config.yaml
hidden_size: 384
hidden_act: "tanh_gelu"
parallel_block: false
init_std_o: 0.0
beta1: 0.95
Each number is 128 + 32 x the weight over its row's rms, rounded and kept within 0 to 255. Layers, rows and columns count from 0. Numbers have three digits each. The size before them is the row's rms in percent of the matrix's.

# up: layer 12 MLP up, 1536x384, rms 0.202, rows 1335-1434, columns 0-63
# down: layer 12 MLP down (transposed), 1536x384, rms 0.209, rows 1335-1434, columns 0-63
up1335 103:112089150042175141153130156119111094111169185088105148101091121117084101131108124126103099099111103163163140145187139129083157141092050144127107079145136178182104102147112112200115149154133048
down1335 108:156122077119173162143124156152095098110147077099135144090156107116110171098168133084143124135123125147103072023159155162116070170112147146151132139152115155120149099087108098184151141131109108
up1336 096:179120109130087120098147068158102180130108123117140098074154126139119066162100117099217115131156129118155114165115116155184099142135191073118113116157147098160131060135144113139119171139159120
down1336 096:156129081144140098093179128255112098112114124099132110099131121105143170131142101092087165141110152125133117116155076084145073111046183116177200186148111119122110145116119116099138130214188164
up1337 098:143136099127132124112196127106063153150121106120084124153096113168230067135152080120144208166168128190109133131190117128140153109123140085147134157071064129141135092118106146140183142163146129
down1337 104:131152185155153210172173143159096104095076101166113117185127152142129124083074123112141148105128099162142148090124122118143149142195107011168134102097172133123123155121093133174072087097178111
up1338 093:117150142116096143127093149156199154169150135158128109150184132142147077127048144127160193171127119176095115110084106165099127188085040130103178089112141115121112111131092079100124117144118123
down1338 096:185104160120204115167120188131153167070122130120176143142114145103170121149120175110093115183133084128103118113082102116118107064167167176145107161106120146141060126111142080126130117092116111
up1339 103:142079094144114144096096123121182104127154093145133085190104121162084119192133173093151086160087186157153094171172126088161185162074121129131113102099166142139127174121109101124116128121146130
down1339 104:119094098108103099161112164124147147135153048126179096176127202134120132152134150086098128127134192069132166088126125100121136093106164089095116140118152156133114089134065134110149120101136194
up1340 104:136207141098131134125126157058119106196105157113145130196126121145126098195115061148180082109139115196118118130122107119079161130159085155145200141093182081086153092160114169155155105103156109
down1340 099:145098063142131090136088144140092147146127189160159168128130080104117142088113170180190159132137179147103126110134162107083097151113131091177114174131111115169092171061139130105120134144080153
up1341 108:168135190162124111149188123157065113089127138099148165156098104100133096113155144140128130130161083177124145133128095148161185131103183082095098127141148125121115034124219128141092137164117129
down1341 105:145152143157139094048101094195091101129099132133065142165157145082144160113183102163168127178174139100177161140092116186165146130167179198141112146146163122097089143165196164149121128088097166
up1342 103:109134163078112140130152115116182124114147140092110093165083140149132176122159120184128139086147108065130185092151099129097102153132167177159094150098127120113109116123193113117176129113111117
down1342 107:151077167118114138074099162138176137135182170120126105098129140135088148159129117134107132164108096189084100164150087155071111137177087161134126140177101169072086104144067180133131100123190095
up1343 105:091102151080128180134060204157122131217114161172132087129138173167145077131137165121145094092047157029171134150135123165079092104128056124086109099197140139160120107086148094114146155131124146
down1343 102:126156153115173167116101160159134142141087176114138169119141170092144109135130176106104132128114125137130165147142092111214127128098111146125078104129141149146127105162099127067112159134150114
up1344 093:141130153162105132111203150114102128086112166146098116067131171163096130124078084116122052161111156079100138145126155133128071112165146143185156140125133115157100128084152093095159121176093168
down1344 097:154131129162102066112120112117143132072122117126096065080085154089101146101128181073161149102100114182113117178145103085144151153147097142131131128172206113125089125120158127107092181095149080
up1345 109:085101167085174117149151067094088129154125134162127091114134114113132209122120091160145176121109110162151142147101094132123031148112056111068171151148101134129168101122093180078137124127105118
down1345 106:113085138095224117113132084100109140170070083117128113085130091144114122062157111109146150128148113121080125143118131104075086099137098207106163148145155193147177086142124156109129119112080137
up1346 100:102108167200143119098154128135107182158083083180137142074130114079147120163129093116139164101146127124125079141155097178094146200126151167173118159120154185109134076145079123124113116100149098
down1346 101:087090149118076126149121175075156157152117103131077084146137121098117170176135120150126113074153153126047095076127109095144126106183179129117148133157108174147113167147118103113130094145104105
up1347 100:103104155108109146139105130122149063119104106110026144134126142113124154044114128143126123125128169142098156159143108111075120146186055154140166124178148141102167085108096102066131135120140163
down1347 104:100125101127099113077070142098121126084136114109084101135109122109037156178123096151143143171135134157153117174130108146102111130138091132079080118074161140080152061096080176100177068146167113
up1348 093:139158110130097083116179092164165100088123135106155153147134136142193122143130111129155139117093123129135079131071129121140095159136079153123101165100172126180104132158093139206199141132160096
down1348 097:109112143095099154082195091155137133197101087113136105161113157110131189167137133082114174047137188107171123069094104134211116122053156087136176100111165144115063127137082144158095131128102109
up1349 103:134162125109143142136110063130147119197084123090151132104130153164172128128106136127135114109124158139106122110086206165187122185166103089132148125104080094168154086160132114130114146184158159
down1349 104:133155113090153141115093109123128079155100119111105148050117164127106101127104122139173078110081094138126169155130112126160104098156125114105176171044118099115116119168134112120062114184170090
up1350 109:099123136164142112106149137120106134132136131138130084079103123157175084141090122133096110151132183085064136168129146108069072122103078105168158127109120134177128073109132142114157153157132101
down1350 109:071197148142099074124065121108080131108130141099078178148127153128151151137124098137033097103119134135141159176130116092152088108099146076053114128156097115182162090145076122121107100105094121
up1351 095:167096113129162137119126174165110123215080153119125143136170091143063161159127109141146100037123106072122129162102127137161138167071085114101114063119157121148154080101091069116117191122131092
down1351 102:167178098143138147123137173113093124119085126044108113157116087186065128160073104136118143144105149099107108211130059142123156137104122123140127104066157182141075081075132153112133135156114117
up1352 102:163162154125147152128129140118106113163094074183088147144172115095169123111129085126129127105164154093115196150122125073085158155131070167164165091088113129130092103125120115103102163085115097
down1352 107:127149115119087095153165128094168095076126121131126079117128134158168122075115208108122171115115156138140168141120081135136135143079128196118134138120132160146084107131155180064185129088105186
up1353 095:199128116090149145093142112080109104153178123085131134127167120142068113119143122140134094189115106169171171101161124146131136103160191163134122162128132167124164095132102187097130210177137155
down1353 099:139125087149157111132115093155146136134111099123082121173118151119152145113095123107198079112128112134101112125157083091090109060112069137142095124118122139160085135137138114146106190180052144
up1354 099:145127060110113141128155115017122106151090104148169167181119126092139127121166106135145170101094121124125125176130132115083126121101084152087083164115128109130121148143126136186148143127190213
down1354 099:116098091106125089151137151129083122120127136114149138141142135117207120096130120130105171126138159083138108133106074188100084056155151144111101142102113118100124138167129123112186175129115135
up1355 104:126158163154102162155140091082145146124146118104141094116087176063153161135110092170127171135109075142116156087120099128146130109104143069084131115135122165156157140090075051088161118108192108
down1355 106:093171169158139087124136161158123065133160110168116172149068172169136127107142132053141084141110152072115156143148082119134088131159188105067142150127117131152134088151132147123173121105105139
up1356 096:062143141134137096163123103142130114076090159107166173055147175086150123080165129093116058070113108079110149094144083155137143152087122099145071094127095177141118167138093165101121169130207094
down1356 099:109084113135129136134107150101126147117096143085141143116081106107167100084118087085138140141114087185039111077127144171096153130081136180047104104085172136202081119112149106106176161214155133
up1357 099:147116130149139152146175130122071108144124114108071099165102206133164145176151143135125127126122176130108151114161135133146098199184192062090164157148111122101162156084129087088100110091113081
down1357 102:126081125179115141105081146140054127109123125117097109122086113142159157157098161156158151116106136099144098106119158142134062097156100148105150100172035172161096084121175143116065123151140100
up1358 092:148126125128190180150131122126121147153096185118143167061144138069158117172150052132175189098137066141101160134114124085163143154169144125099121136131148149125160083102119149088116165099155189
down1358 101:111141202110122129109121112128111117072138145119170159095123005124122119122196160101110148083067136107106142132156126174121157122217116160125076118112154113090111094123107118133103089153114084
up1359 094:104088166156155167130094130187148126133162058080130144136152165136163033120156116124109199155096091128103095207116110159153094160117189099150079138129101089100157117131142157143131106164132070
down1359 092:190141131138131104130140131148120166089123152134088147086145168116129085131124158082152170193156125121116140157172144128112127119145154000090112120122184111133117131141169212093166099138207070
up1360 101:066124164143111122065117111152133167105107095181115106127125077148160123179149132083073075089122127137148087142133132128112083104101155108112114148158095146190156109145132055172166093118148158
down1360 103:125107191106172131156134180072125107033121134151091158144173112166150118108116112168215186134119116117152112095142064160114132136100153154184113157121059160127101200132111172163175117132116167
up1361 096:142182149197109125148156124114153173093123076138165161120079111086130163137149130130134076110094097154091162104140140103141126131114160138202132149132110153105097118173082163135090135143167145
down1361 104:137086103140110058079138094119075130097150107113128110161157121154133057157131186173136124066057112120135059173151096071135134128156110171115126179164114125187116172107127116181110105122147188
up1362 100:159169091171172166162111096128175181076140086100056176101104118169104190114132169161105131126161168102108144097104161182172150145107140119128120140096156138162116135131100105128156156132140096
down1362 095:143148100097150150115073090213107133163146151131114145167122191158078118049178099179088153075136101098135076101070152106131150083194158097147192112094159205122064130145138118089147097083123139
up1363 100:174132107132142160097131139145155075120167073073097163113152119146144097078188060133210119115109136120144155127109165150179183090086091121168104113177087169112090182103160098114117140118111108
down1363 105:124107072111154170109071148145091158131134080173107109146114146130140092079106092149101088096151162131142122174108061133170152084132138148131124125152093149140126096115160102164135091138144185
up1364 103:140082111138123128178137139108167104157130062166159158104130129177095083141177167122169130099091070124149131115107135114146118122127057129159096139137136137117088082099138149117122138119158175
down1364 102:076123094169085082163129178153119166111144105092111098142075135105110151103137096107162102110177140105081132043133093112127050095096121105116173156121094072084148122115153124096094124135169203
up1365 104:135102100116188101174159126144187111128127146098131123117116140056125131166105160139101109089119090126109184092095092113132126157103113135137153096129143117150133139141128138221152147159153144
down1365 104:091170158153095132105134143158095124122135132118136154112132130149103090134149130107154136142160105182182136140184147077172173088148129109137087056156131124144130101139178109173128088122103153
up1366 112:089073193172124147118107086065204106178159100143094172141146133138106090172117146079116190098105150158091139125140124116142133128109137103143095111116140159134139122087178085156200082129145147
down1366 106:159156119149116169162114083133169123114167101135143092083148200088169086151113103162117128157121131092170141093096138099155071162083166137166167153078111145140122103151116168070113103219121100
up1367 093:132129095148126085139118139142145143094168104110199155113108109097154116108118171105150156125139182152087182089110140094125180128128189133182126163087130163172128129108135089160106154180120158
down1367 095:149135080099125091095140134094174145151103132138176195122128095167083128141125139119164116112086135179142199150126141091102111125109130153154126161088065143163086155145116126161107147128149078
up1368 104:112103188121139131154150187176084094127114177139120099195122123131147167178152137138094082167119154127109222184125098131208140114092168107111157135094161116098119117109185133120110158106097115
down1368 103:115141165111107088161029173123152133117138108112126122087161089134126075197089094110130150177133091069148160128137104128142142162183155135104122117092100160108187054165211147129108108148188114
up1369 103:164135143128150117188191110146178090122147119156141180083092140140123139099135148120127119111136124154147142171117106149097147120091140118108094204109139041124089088144092112139110161119085049
down1369 108:157094139099109026098157082130152117104122118103103155086181161167148180124132093122107148145140110130188186090105058148105083134086067164119124187115160150146105125114156133174099189116052142
up1370 101:152120113124139193136084197168102144080110101129079123122099098130143072165101100092186139061125144094168109109160120128104133159092138098178117112096115167130124141099155128100168062117117119
down1370 093:137180113176072187209105137144123171182169049132151127155133083091128114164121149113138193138127113107118129119176149096114150064099132113085181102118108092126133171086139089082128135056141125
up1371 091:117081106167103090136126103088078076121172144099085103198089106118153153097170070104152169161104055107099074144109145167170198099133138129120133136115153183123149205130144151125133107123106214
down1371 087:105101087091121155109102134109112167107079142190138162137143128113223137197153132122123125133106161109118125151124188129116165189098138177177161092099146156108199121148142144141129137154126141
up1372 111:161120160120145127178172112158107109127144152160184168164097098074129123070155131204171196107135136096164124145150111064124149164086178085137093083095116158185120123050091139145133137192106089
down1372 110:129140110134135150100166123124066139096148118163156144181114105110118176119077138166157150135107150154111120095140127136098158158148164096155166088185140116083194107052143165186184164132165205
up1373 097:092156153091140079096164118124148138161100155126094120097165179109160176129147099157143086119071159084133057093168069126095140127145151194119147170114120109150141170146176131153126172096099082
down1373 101:134111116110104128118129118142163065095136127126133094118138121121130069154112129149124169110147140180096121122070088119120119049162094201163179146123101100119134134150173134167100094145165117
up1374 101:105188133092108121086106081147112108151116167119092150162149150088172099131112117109152117079180155142134064088114132166091111155121100050121159134159117136159102085098140121159128101150111114
down1374 098:098132084100100117102162063093141157124115161207143156111093129103151108148121143118150105117102137137093093085147038138163146160183149158108141114095111119145136141104136133174063110114172169
up1375 101:139129118149165082076060172128138161117235170137145144144122153130104092108185122153071131143116134184171099117061129136111123094165161139150132152143137095169067116074152145165108137103099085
down1375 099:189119184103114130116174129073106147130154177181156126195147080109136154079195144135116109143215168142166152156148193134191109095123145077127079134180183112140135106120145164156138109159111122
up1376 100:122123169165192175082064098133128113136105108106121156122146128141141157095173153123166090116096103172170111139154166137194074100165095119078159159132121110144130126156119128143135103149057114
down1376 103:126130109134180105130145104156135166137143117111189118176127173110116089165124146112131170159095102131099139074049112155130059109112085117143174152084090116170155147198178166136106085156107116
up1377 094:037144242154100114135133188149114096141164124145112136115135156087136131105106138132161083123207133135155109138155148154124126145102128131081156079161167149149113138095127038204101140062103051
down1377 098:164116095192155097079171074135112135114119137168077076069100149075065150105180149083145091101117117130094125143059097121107154092140040175129097128132087124142152103143126164129138073128117098
up1378 096:103174180113143110120174110122129152134152157110208155138096101115119055088105148151172112149168117142158101165108104121140145111088157105184076126138167128091160101148127146126175123133100122
down1378 094:073107058151161145153060105082128157112143113126167183096113136183069221163091097103061088167134154152109160087145130145118172153128130034141116110114065111098123088160124119192132041135173137
up1379 102:085175177125105177136173120144088145052181140190195177131132108097111123122162207061173115110148111171124096115063120107063164075122140157099129142155146142094110107191132094120163149116169079
down1379 104:096118135163098161128144115134119128120116105152136104108097131134132116091179166154059125083114077172193081130076191196111153147133118118112141110158128114084111162150149121114144159078125088
up1380 102:123173166123170096094084153124111115175152146090084135151206108108103097141090162120161083130124119090071108149132192116140115156153109159140122150170095127167117168141116138119164078154127107
down1380 106:177131121156151150077118101130158132093137088102184094053106101191164132100128041139112166092138106096104103155154173190127146155124112149118094145136099121138088161146143118192118147065155086
up1381 098:115127160134107145111102129095100141169152128111139071116117092139086143133144094129179120153094119076129131105140128151155119206142073108153129119207165132135120131127138149094125165113157137
down1381 102:149145121152131126193142048178118108135124157135121098115145150102162094147117098071103079118095154098158154141182136129106032083163098073127126099129141064091128111086089110134128116182086160
up1382 093:087132099157106133125149089118140160107103162103127106240118166088133107117114078146096131184123158161126135162118133196062114178130149137087141087113121113115135084078104164169093111138118093
down1382 098:112066155167165139143079107152094171118066126178155100168134148113157181127077104111190135146124140117139117076147136126098169165133163092097120139143167128124139099194091081163110126101150111
up1383 096:108137133102175158171081118180099109098179122237107140112165126163093183113164175109122080186157139159118126147112150141046073084149147150128103196083136109074134136124172175108108128166140064
down1383 097:076130151167063114163145143129093091118176157086088119116069175179099058133118127107172179130157108192066137158138136094175167169125146129085120191111099119086134104130143145150166123111117152
up1384 101:106140124133107187153097110177097085108087088140152124138189213170121117114089170064138136116093128095130149120111053168091110141146135146091092125105121142116145101133122095189094142113118132
down1384 103:093157161144136144116112097097075126149096155121095109101053161076151068124110128123172172152127077123197169167086111155113137115145150159117116107176151137133077134106075156104082118154142138
up1385 095:110072174133124139126154111120122103134169156097129128118089098101088168090119148141092121083187153061123096112166081165133123072163061118109051140105131133140106141081122126128105125125181079
down1385 101:126132156089187125130105145105118131127158113148149071139134161099116160127148120167083125161118153122202061118098153119098124146116107141106118132141089152134158157096125099158113110140126156
up1386 103:111178155186142150145158119124135138144116143175090091090120150112149097084090114144187120148136164162124123154141118161108180114027121076130143103073163131179147110149127162110117146177139181
down1386 097:139170059169156172145139130081103071116155174188087137101103111150103126126133139105190160136121111212098146175109085071065097056109160066129082062136140091164101200083162134091100144138104149
up1387 115:119107104116164123133117144209070101122180096150111135100147182056143141162123174115129106061154071150067118128090095116113129156132160131174112194106100147110126079122118167122136198180089140
down1387 106:123128153075161163153150158150129109126128085185098175127152162164185194106136083149182114181125169119127140107105094145098129136160172219132059144091166152166121114133120151112165123088143114
up1388 100:116124117101095087135130108167143138111138111086116172144139097148146162120193164071100102113129056103102163140086128129171102110110098116134145106081118119100144158138154134082088183122131130
down1388 105:098168125127090152130127136125172169123134138115126108133108135079175098057126161097161108169113126166174134207120091135122163157128168153120162194107077134134074151157160105118100100142165165
up1389 104:102137090174131152163130169070150094139059166113114131107117141116143093107131163121209220128151104154163094091119142160089124115106120138138121049138165142143072087141135137134183100124113100
down1389 098:148133156089094174159170113083142121074076165169183114122082127124191116090099094106142154062104116151132124123146116172132185135116197116085137068184116178155136095147134092111134088185100186
up1390 101:158132125120143150170124176112169100149159186108147116125076156159203143144107148146119100163115062197183104099117157175102199089108124025192142102140116094174160077128080142052138089181059101
down1390 103:110168110122163125154158128125124100109066152095121108109139139125173177086137081180090125171149118171124094126138137144156121067119214058105094123116126194169159116097128150117115127181155203
up1391 098:079167180129101157157146132196107145145137103165123102131147115132141129132076075145135154110079091125144200133138078144076139152147143143104148170076138120026095103190187089121127099159124106
down1391 098:091135148070162158182144072126111116166154147143106107103143140157123178154083113086143216155148168175177123086158112103162181126139099020173132083180151092124099108163128111067108091091116125
up1392 100:153145116146132081059153106159159125168091122135159022127093172153075138133163167081165097105114098134122122090126168093094229129090104141141102149208160121142138091126138186129076114161152091
down1392 098:102101162126127160122086148102140130101135176126141106134100184084145135133123160109133122183206144161135082130064142097126112119088116166131079091145157079123126119158101176124112150133136109
up1393 104:131115107143164157133126093163163010114113106165096081143108112090117099142145107124128117154088123133161117088112124073134180170123126114119157121154131175136132153163131129096131208103124112
down1393 093:093086098154093076077135165080095158122108073142115125135117119142096124109133118137131130150166164074197169160088129047132132144131098071193166093126057181152140115055108137136101136106114102
up1394 095:168068039175138112144161075128106098191190129133152153091128157144125142124127111117154145059137140094158109109123128088102124178106108155100165144108117115138138176131172139135175151190108147
down1394 095:096076104164119089075109103196147156113121116137180162071093112164173115182151177099151134170112116114134131074127124131160132166103101190162168174089133101143103104072121137125151112118160165
up1395 101:086027148123076112105169119171124157155074173124108138168123093147191121097124173088163128091127087124094095128132100148130038093148097101114122138063175111093129138060120142120135127099109119
down1395 100:169116098186119147107133128091098109128112123086119114146129110053109124066116094111133170084152096144110125152174097114101073126136136077114178127097142130116111138095142130095153150121133117
up1396 086:094151163107094100120107149141141119135149202120110124151182140110138124139124106138110071093108152158003067192160101097149176177165090123142162199130083066140137187107089125125194118148127110
down1396 086:143120129184101164114138145167134055133194122129136105117170112108181131174104116108094183146143170121148081057079151193116138141131116196156115123082075108128170106145042127177102187114120115
up1397 099:103065085173115058085141126144160084114087110157125125110089122117125146133108144124096166106087172187172170105121074133141126156117101102181105115131156129135112145090166126105140118144117100
down1397 094:126130131176098076118118110183195120154147158106113106126119109143170102110093111089163135116190109134097103141165086073124176151147084071131087107132151164130174124101113088097136107096098113
up1398 100:082100147160096138069156189087106151143112138131117072142198106162167158136092128130093128066130162188157220146148144145144100170174165093196142163119136148118055137140182097155142095125108131
down1398 104:133101140143185075086133123099018138108119140105111152108137186132141152129081153104096199113115127155137180100120130165163145086135164109125138143183093118140061176128176169147139082128101125
up1399 100:171141116121155104122165165171126073110098147124145089122139101098127104078124141179167126096080124126115139165098090091147102086117142106080119098127147112122101086133111119183159112171104161
down1399 101:156158119153193053092170164122121135078139133146156131096119120138123187125153113150031136096116130102086130136086048119135104116150131120129156147146149127110061028135124166094165111076145127
up1400 091:118133134123096159124087120153169103122125092100038085207099108123090182111134143160143098167149099108127106150113100121144122163127150077101109113107111119117121141162130125164091088152169173
down1400 096:089137148078188085083185108115116095100071101089110156123135146123101113164140122073183130111166165147117133139156118114137175123158103087165131125139115173114140189124166115143138144121093149
up1401 098:145129094140111060117151127091163181116121091110144157118097083174101101096122133149118107150118117144146127161090147174124105111104127124195174102109110123119131123158181128123156124145107115
down1401 088:154191129139100058100138152116138114096141135105151142117102148127119146096175135033131078165122164126126105130174159065132097133067116119088124121135134148164151148146124129126108123097140109
up1402 103:134134103145134108116154137147099117143147156171099111109083109126155135126112104060183093120112163116118139107098123092105068118080089097105187155104117119124152214155154159114158122210114113
down1402 103:141102136187189152112135171134149094150132107095125150125098123150180117116113125129220133083120066112082110142074090126159117194079137099183112135136107058150134114151178138151095091135102162
up1403 098:122153160161138184148086128117152176129158115101136117086141147152158144173190126075061128168109116109154182190107158079131117069115158109160194181072136129124073112141157147151134191186103158
down1403 098:112125093157109103109130112157083092148161181107072119157159106128098164122069112068108138131117099107125072115136122164141129126100151186116182118114139153173119164152123107166080121140053076
up1404 093:118142177186093147110186091162118120093140146077133134103170117130175098156145162153082090094146172126108172126147222174155130140081131131121223168122149174137172097128137088131175104130132170
down1404 098:171170133116158059138112154112111111103149121142092089091133136138109111076212185175109123097183167146167132069111157171126127134132155141156153137114177151086149167118162144120112107146144120
up1405 099:191083183139182100118111090110148194156061111143155152128197130112120171135155154205133074127104146136083134093083104131088086179102113084168132124142153109110118146048131117129100116122096220
down1405 102:161149119115127159093185118115132130134172083096134038127146136150126119085082113145114126145150125097146084150151165130136157118148162077089059208135145157094142110117187180129158105145128093
up1406 111:162123093142071127181136155131103061174171141200174125175206091180084082127111144126166099122116124158182103157133141111164102137065119097101136165118105175121139106076100147115121139163077144
down1406 110:102083130142119133180120115145087110150129119147118074137148119148097133066129128149163145110210178077151142132202109080130091178091099119126129122062139139104170133093127128120123126164119112
up1407 099:106105195172097157130143088150159132097147178153145133097125075137165126173110165163142077121107176063142143167146154084165109132163171144133095090122151110116110119201136107086157114128200084
down1407 099:103131146161128126078077085130123168101104131099064071201122118090075078175123101133113123117138175098176135153068142080105082136204166126182110158091155086166173067143181088077180127139101117
up1408 098:166113125147067163074145067124131119160109141154098130102115035121169101121146174141125100132129055155072142127116143152099150109180135150154117205129101134125085120140100149155137161117074121
down1408 098:091079163149114147123137078148107117141138163144144145131165136091141102121186106105205148159128053108097152123115162129156090143128133150146062084110157113135114124130151170173091154114095168
up1409 099:111129149142176115137137128125149100125137134137108177142118212106175158105178132156101133112156120173164094144143131117135113134134130117119168111107144138072065148174088182122189135171149096
down1409 101:083085087120168132121111178123190190067134155135103118137165124133150103149187159135107194108182176122152054186137097086150174165166155081137151163179112092124134154145105153101116113085113144
up1410 091:157098115165096139142089182112173058103123085117183134143115101108156143111164160097067145146116154116154151147133132145054105154163160096105153084164152115166150127108123129145102106123102106
down1410 097:146184079159126149169070180081121135074160169127149099122115134150146158108083116159141145140116154125116163187125104115148084134133133041116194106114134091110109088097127113126119188127126164
up1411 099:118151176146060121102100123110084138109158123106095150093089127119124119115217084144076111111153138140087073142152149097094112151122169144132094126133141095134100131138186129098120137114131148
down1411 096:118141129156113141166167134127150182130120138126140083139110171114091109154112119107143128175149157110141144170129157143097120196125166133118164142094115106087113100123115132190170108102109156
up1412 097:136142160182189125110088144127118130132167149163136185192199150065112111123128164108171128133129087137093154100156085066165123009121106206121211160096174042108137087124101118157100120137124137
down1412 096:141157149142161169132132155136171096121131119181182068146140066131164141069153100161151136114145106167071155049119101171139185153060138154167175125175141115174154082094118128147163195093160146
up1413 098:116155121146078140156070048096078143159101153135125115149092079114181125170158107138174163146116082163142168161095094153165112091117191148131133133088125150105114131151054161068172127107091129
down1413 099:096144100215091048130129088160095117095138134200114140164106160143112123177114136147077104132141103196142127233094115085145148098142169237086132160137139153115102108136167106134096151131139133
up1414 093:133103111096180117103087062154097118194075119069148156185077151135143117106130178157141131130162147172149125188073067187138172114047128124143135131112078072165130160124118136066097153101145145
down1414 098:170117141104098150182103144134157111086159195120138087137153156148094136150103112116131117107166157163126158119176124129126130055136116099163120142149111102141123123075074131104111164121140098
up1415 092:144135131101108133194096057083203128142154096108190157129109122132176110077129100153199174151117089095137140107113169168176109100135105162098103129117119131095119140155176107189149092096068109
down1415 091:155081120159099152131121143157168182073172147084162141191115104112089126109143101144147120138127163145119149153079157149151131141188117120097138140094106091058134133129180082093078109114075150
up1416 106:126112201095143122101132157119098123129120160063103127121130116152118145145105088169134121125103098160145080127110148048047114184103098083115084140078154121165110114186201100186120175110152131
down1416 100:112118129147156184152188076174107101192137104130151145151086118075155120208044146112153077062155121160147145178149124155153146154112119105099091110171173127163150129162167101115184158136107175
up1417 095:131128140169144100129057103076153110163187176099082070104184170144169124126168117122102096124099205179085119153159173150140125151159112192113083184129128109149135158079117106126155090133121161
down1417 096:133116117102152164120211162059120173125131138155122038086095190125149124078152100085111098147166224163109132094165104109103087068143177163156145129165090069087111146174125117145087061139161148
up1418 098:062130129065130139141125135055167097110111114155096140072144131153137170162079104115109127142123107153164118090097154139092148179087123128100129128092165124093116106144126150096129076090103158
down1418 100:108088152165104064116125123162116170117131114192132123139169169098183153109088131097109120156168176128198176141132144119148149124119110128148183140166114161146150164192100146104169146149166129
up1419 110:104096090147185109121142160155135130134105110136122099137133080148143145146213108152120122145161103111124099181164115121107144148127114117082139101140063163091147103071127136164086241141093181
down1419 105:098084089117089106128143153130141115085112146121147099143106089148093120091137090171099087145119102152122125111105098147159113139126122074150130092180103154126104134065138072136126082113061092
up1420 104:127151134161123019169111108122157137128152112142129120124128125086130081168115072148177122078123140110175109140091162159089147141133094155141146138198138090086146166119132139101179099223149101
down1420 098:095090166104078100122177136201136156208101108131121121085128147148163140154150104117161120173137172176193188129085167141123154197118146161163066120131116188095136159124108123103118163105152103
up1421 096:078173096102096091137113082057142105160142145108167103154166135126150135140164108116111179188145107184071118129120154195161140132166117118096138142175123148073133065103135105118167138086135078
down1421 100:077154104103140148164142196129131072119143104062189060140135106144111082080140127139193115113106172156149081139150135121081085169175078152083118099128184157153147106137115139183130115156093144
up1422 095:158110155163133071100154153148091133157154123132074123121089159111116111113123133144122153090118089178161085106145134078166151157102087132112160162144118094111121181127113174096074099111114130
down1422 096:128126140093158141107102100104050153095108123192100158082150093103042190124154112176138144117117141081142138130128188119147173135091112072158101152116098115175113099165111140103139122161103127
up1423 102:118145142154168114116146068097139077161148185191145139142132139125144174145143113165119111127147153143155158069173142104180093184110165181122083165162121138148164158133129166148160181127115198
down1423 098:137132125103139130152067108111111145085187130103176095083156106155144120185122156114116124108113181114198168169129140071112117120120142184129112144129158089191111115114139115196103101146086180
up1424 096:114091076122188054093087130149128144206203096126114158124168072158149126123133112140080123123127140101125187147127120134143092130084169083171133088116089087104108163111128163147146210110092099
down1424 100:136186170093163091197092105116099140146182121107167142127103127079157120108078143148115149124149104102101138112073149099124111178137153131112115158158135090156158110090123134113139165095142091
up1425 097:128138102091107165106195126142147137131125133203115140084161089152124090144159141161103152090129161165156141109155077185083114113125114123098213098073093106090155124146178101132082086123148119
down1425 104:126122147080105085126118175222072133123115145109061126131180166107106099111188125083132152146144186140132173143131063096111132095121135139129128196125118143167139135126143155118160119136132134
up1426 104:122138134112140133127151152068139102129168154120058150141119175105165159181126109129149164152175126065164152133111070155102082158135079121149103139106135114110212119145151165118124192145079124
down1426 099:125138119110160176111108117142096147133147121175145171120122138100091160089081110119148164114170079067143095063156110119133069181134161157126131162113135087157119117118165167142153161095071149
up1427 102:166129153082149116154112156172173086140100136107116066119159137088093148093136119154146144148124143115118149139175138140102098179103104154122105176096126114120149075147113137132130163137141134
down1427 105:096204134170104169127119107077129141161117195131063142123107120106103120135138142136209149173122127140061100145137104105105120115141119184176121074121205165023097155098117072138099199120137099
up1428 098:127130138178074109071159159195100179140115141152118151127120148154180066183145064187146176112170092094106098088152108140160143111140092170127141144105111124176104170137165165123141198147104120
down1428 102:103177084156123153040150087163090106108099109201139181177157096157099211113138106103130076175123113149144084123151181113110173120129138169113170116140121087098214098138102086144175075098080115
up1429 099:127185098161096147136137112127136102173171105096093173106137175113214080158119143108217153082163104064170084142151097186197177124105151114085132101114099141086124148141146136093161124093188165
down1429 096:181153085134140155181099217122142136138119162143157160155176077139129153145113129156110138111126161128120097145175114123109133134112107089079144171126137151128090158154113081123127129086125117
up1430 101:087138141129119113205103106148109194087132153186142091113140119104157121104148143144132094140104082099127151156131140151189163111120105073086109118111104142131131120172085081166135144096150082
down1430 097:133171147177092132151151140093123191141140160110101105099102143129076159143080085159127135128118152141093084136064157117164129083089105121109187085126069132136182132120138154079134124089152089
up1431 097:127152133111148111066127198102089122113142120126089136095187195159135123122141162114058097106141126152156196178126137104146121120110109166131127106113157106106101107115122154183108133088077096
down1431 093:117097120157146104183124137136231078103079155110181142090123072103110157090117083133153169110138133029145097169093114136103141100095131089109109173130073077158104132152039142098160088103096166
up1432 096:048115140144138096108100123088123123134151154130132118077158127197133133119138069100152090180126161096128059149148150080126131135168120160143111142129151065124099178132105130082104136089116156
down1432 095:103133086174140105119133164065140081086108148170094111139113097136162196164105122120137133141101135134083089185144122090146129158114104112152063114168109066177108127102169179073121132156123192
up1433 093:146093089150123152159078136156104156167071137129097143114070127139171112167153160195151135128100113141170080130077161107179129138167121138106107126113069131169122155141115107118141130112092200
down1433 097:149089098175120121157123105040157130144114101109121152134123107138107125185121113157112102178128096117122128128132092101116124128167143157150165184117098094141056068066080085171140107087183166
up1434 095:119106153158106177135110182111145143080158112142155127133068109118103078105144185109160109127153066151140170153185110106155107124095165045131078147117097112069173096147149119131042145080139146
down1434 097:127168184081184131065128119120129127136129081129142168127073094113072097146115096089109122108167117159138162117095123158128121129055135109113065131122199095160125136084150098049129080121064106